{"norm": "rmsnorm", "norm_place": "pre", "norm_eps": 1e-05, "qk_norm": false, "attn_scale": 0.125, "init_std_o": 0.0, "lr": 0.0043, "beta2": 0.99}
Each number is 500 + 40 x the weight over its row's rms, rounded and kept within 0 to 999. Layers, rows and columns count from 0. Numbers have three digits each. The size before them is the row's rms in percent of the matrix's.

# layer 9 MLP up, 448x192, rms 0.243, rows 441-447, columns 96-143
102:519491520494477427486470448516507517512499451515473477484521512491501442499523577523572474509495564471456491484488559527524425548433510559520435
103:498500500491503382474540522462450549484520483534527510459511486458497557526491551472519518574554534511486571512466482468457573554502474464482529
095:539470531507530454452460505512565511551489491447489548479468530469447471449534577485518510524440494471486523538509531530627519451551507490491492
100:479465587473588459473427472432575531462521502486488469417481514476488505530478516504499536535503520454509462462515472474477506531496523469470458
100:514470446497477472482496395515482488509530528559473547507431503461472460504441516503544441485498500489413560426484489455479491591528586499548455
097:467501455518493499491508545503477461444525481528519482551506494484484492527490528463383482473493518590488468507511536560471462552466575451515498
099:461516538517456497508537444506498485613489441516489525485485505546454481453505524453492457507425485517567458501515489488431556482518461517507515
# layer 9 MLP down (transposed), 448x192, rms 0.231, rows 441-447, columns 96-143
102:493523447483557502507492502414484585510449531500464523507551506494445556547539527471503459495547531470529449568505500564433544490524429454557522
100:533532509485453505465530439529513463441547512501471497563479479542484512478522505547519523501485570542496484506471499521502494443470415440417413
107:528458509508591491493492533523497486496510495518428486435480436516534498463522546532503473439470550523543587552505449451496498568505491489533474
102:527482546458521499447467568512498496467457484533479422473527460526489481465438448516564473493424497485489560490486481518526510555554463424506541
101:584456473434557507542486489488441496446462518518527444535560486495527458529462424535529459483517532478475500587447480488521437567461482497493548
103:473525468497548502456554479490399508529563519565556483504495494513501565490536526583546476522528427491534507508466521465563521476513445454482508
095:515489470532482469526444504452520534485519431528512521503503554493510467496453536541432499541473509502443491521532514502514505467486489509464487
# layer 9 MLP gate, 448x192, rms 0.224, rows 442-447, columns 96-143
101:410530501468513425456448540506458607490565547456488423474520511484455471483492469575549524532488466527476502515511548494512554413492491510565405
093:511486506457467509359514565511525464487469531544493550474473547528548445515528581508507471515431529461460578551525538484512484426496496511455493
098:468528456488510471567582488510544562498516507506470470530474501527483495518536553476474516495462538516470450494518584537483530531502584517463447
107:480429515531419523529495515511452441439506492500482473552528462488560522496483436551510543559488544462594534557489499543509547537559496564485611
100:522435525443527533432509479448494426456469479546553500410531505528404485578522467525561516500532539527505447485424486531488477509549510432504478
101:528468491481526510523501615551465509537521479470514427506544474519500536585460470496481588499563547495433591471526571473572435425528502480482514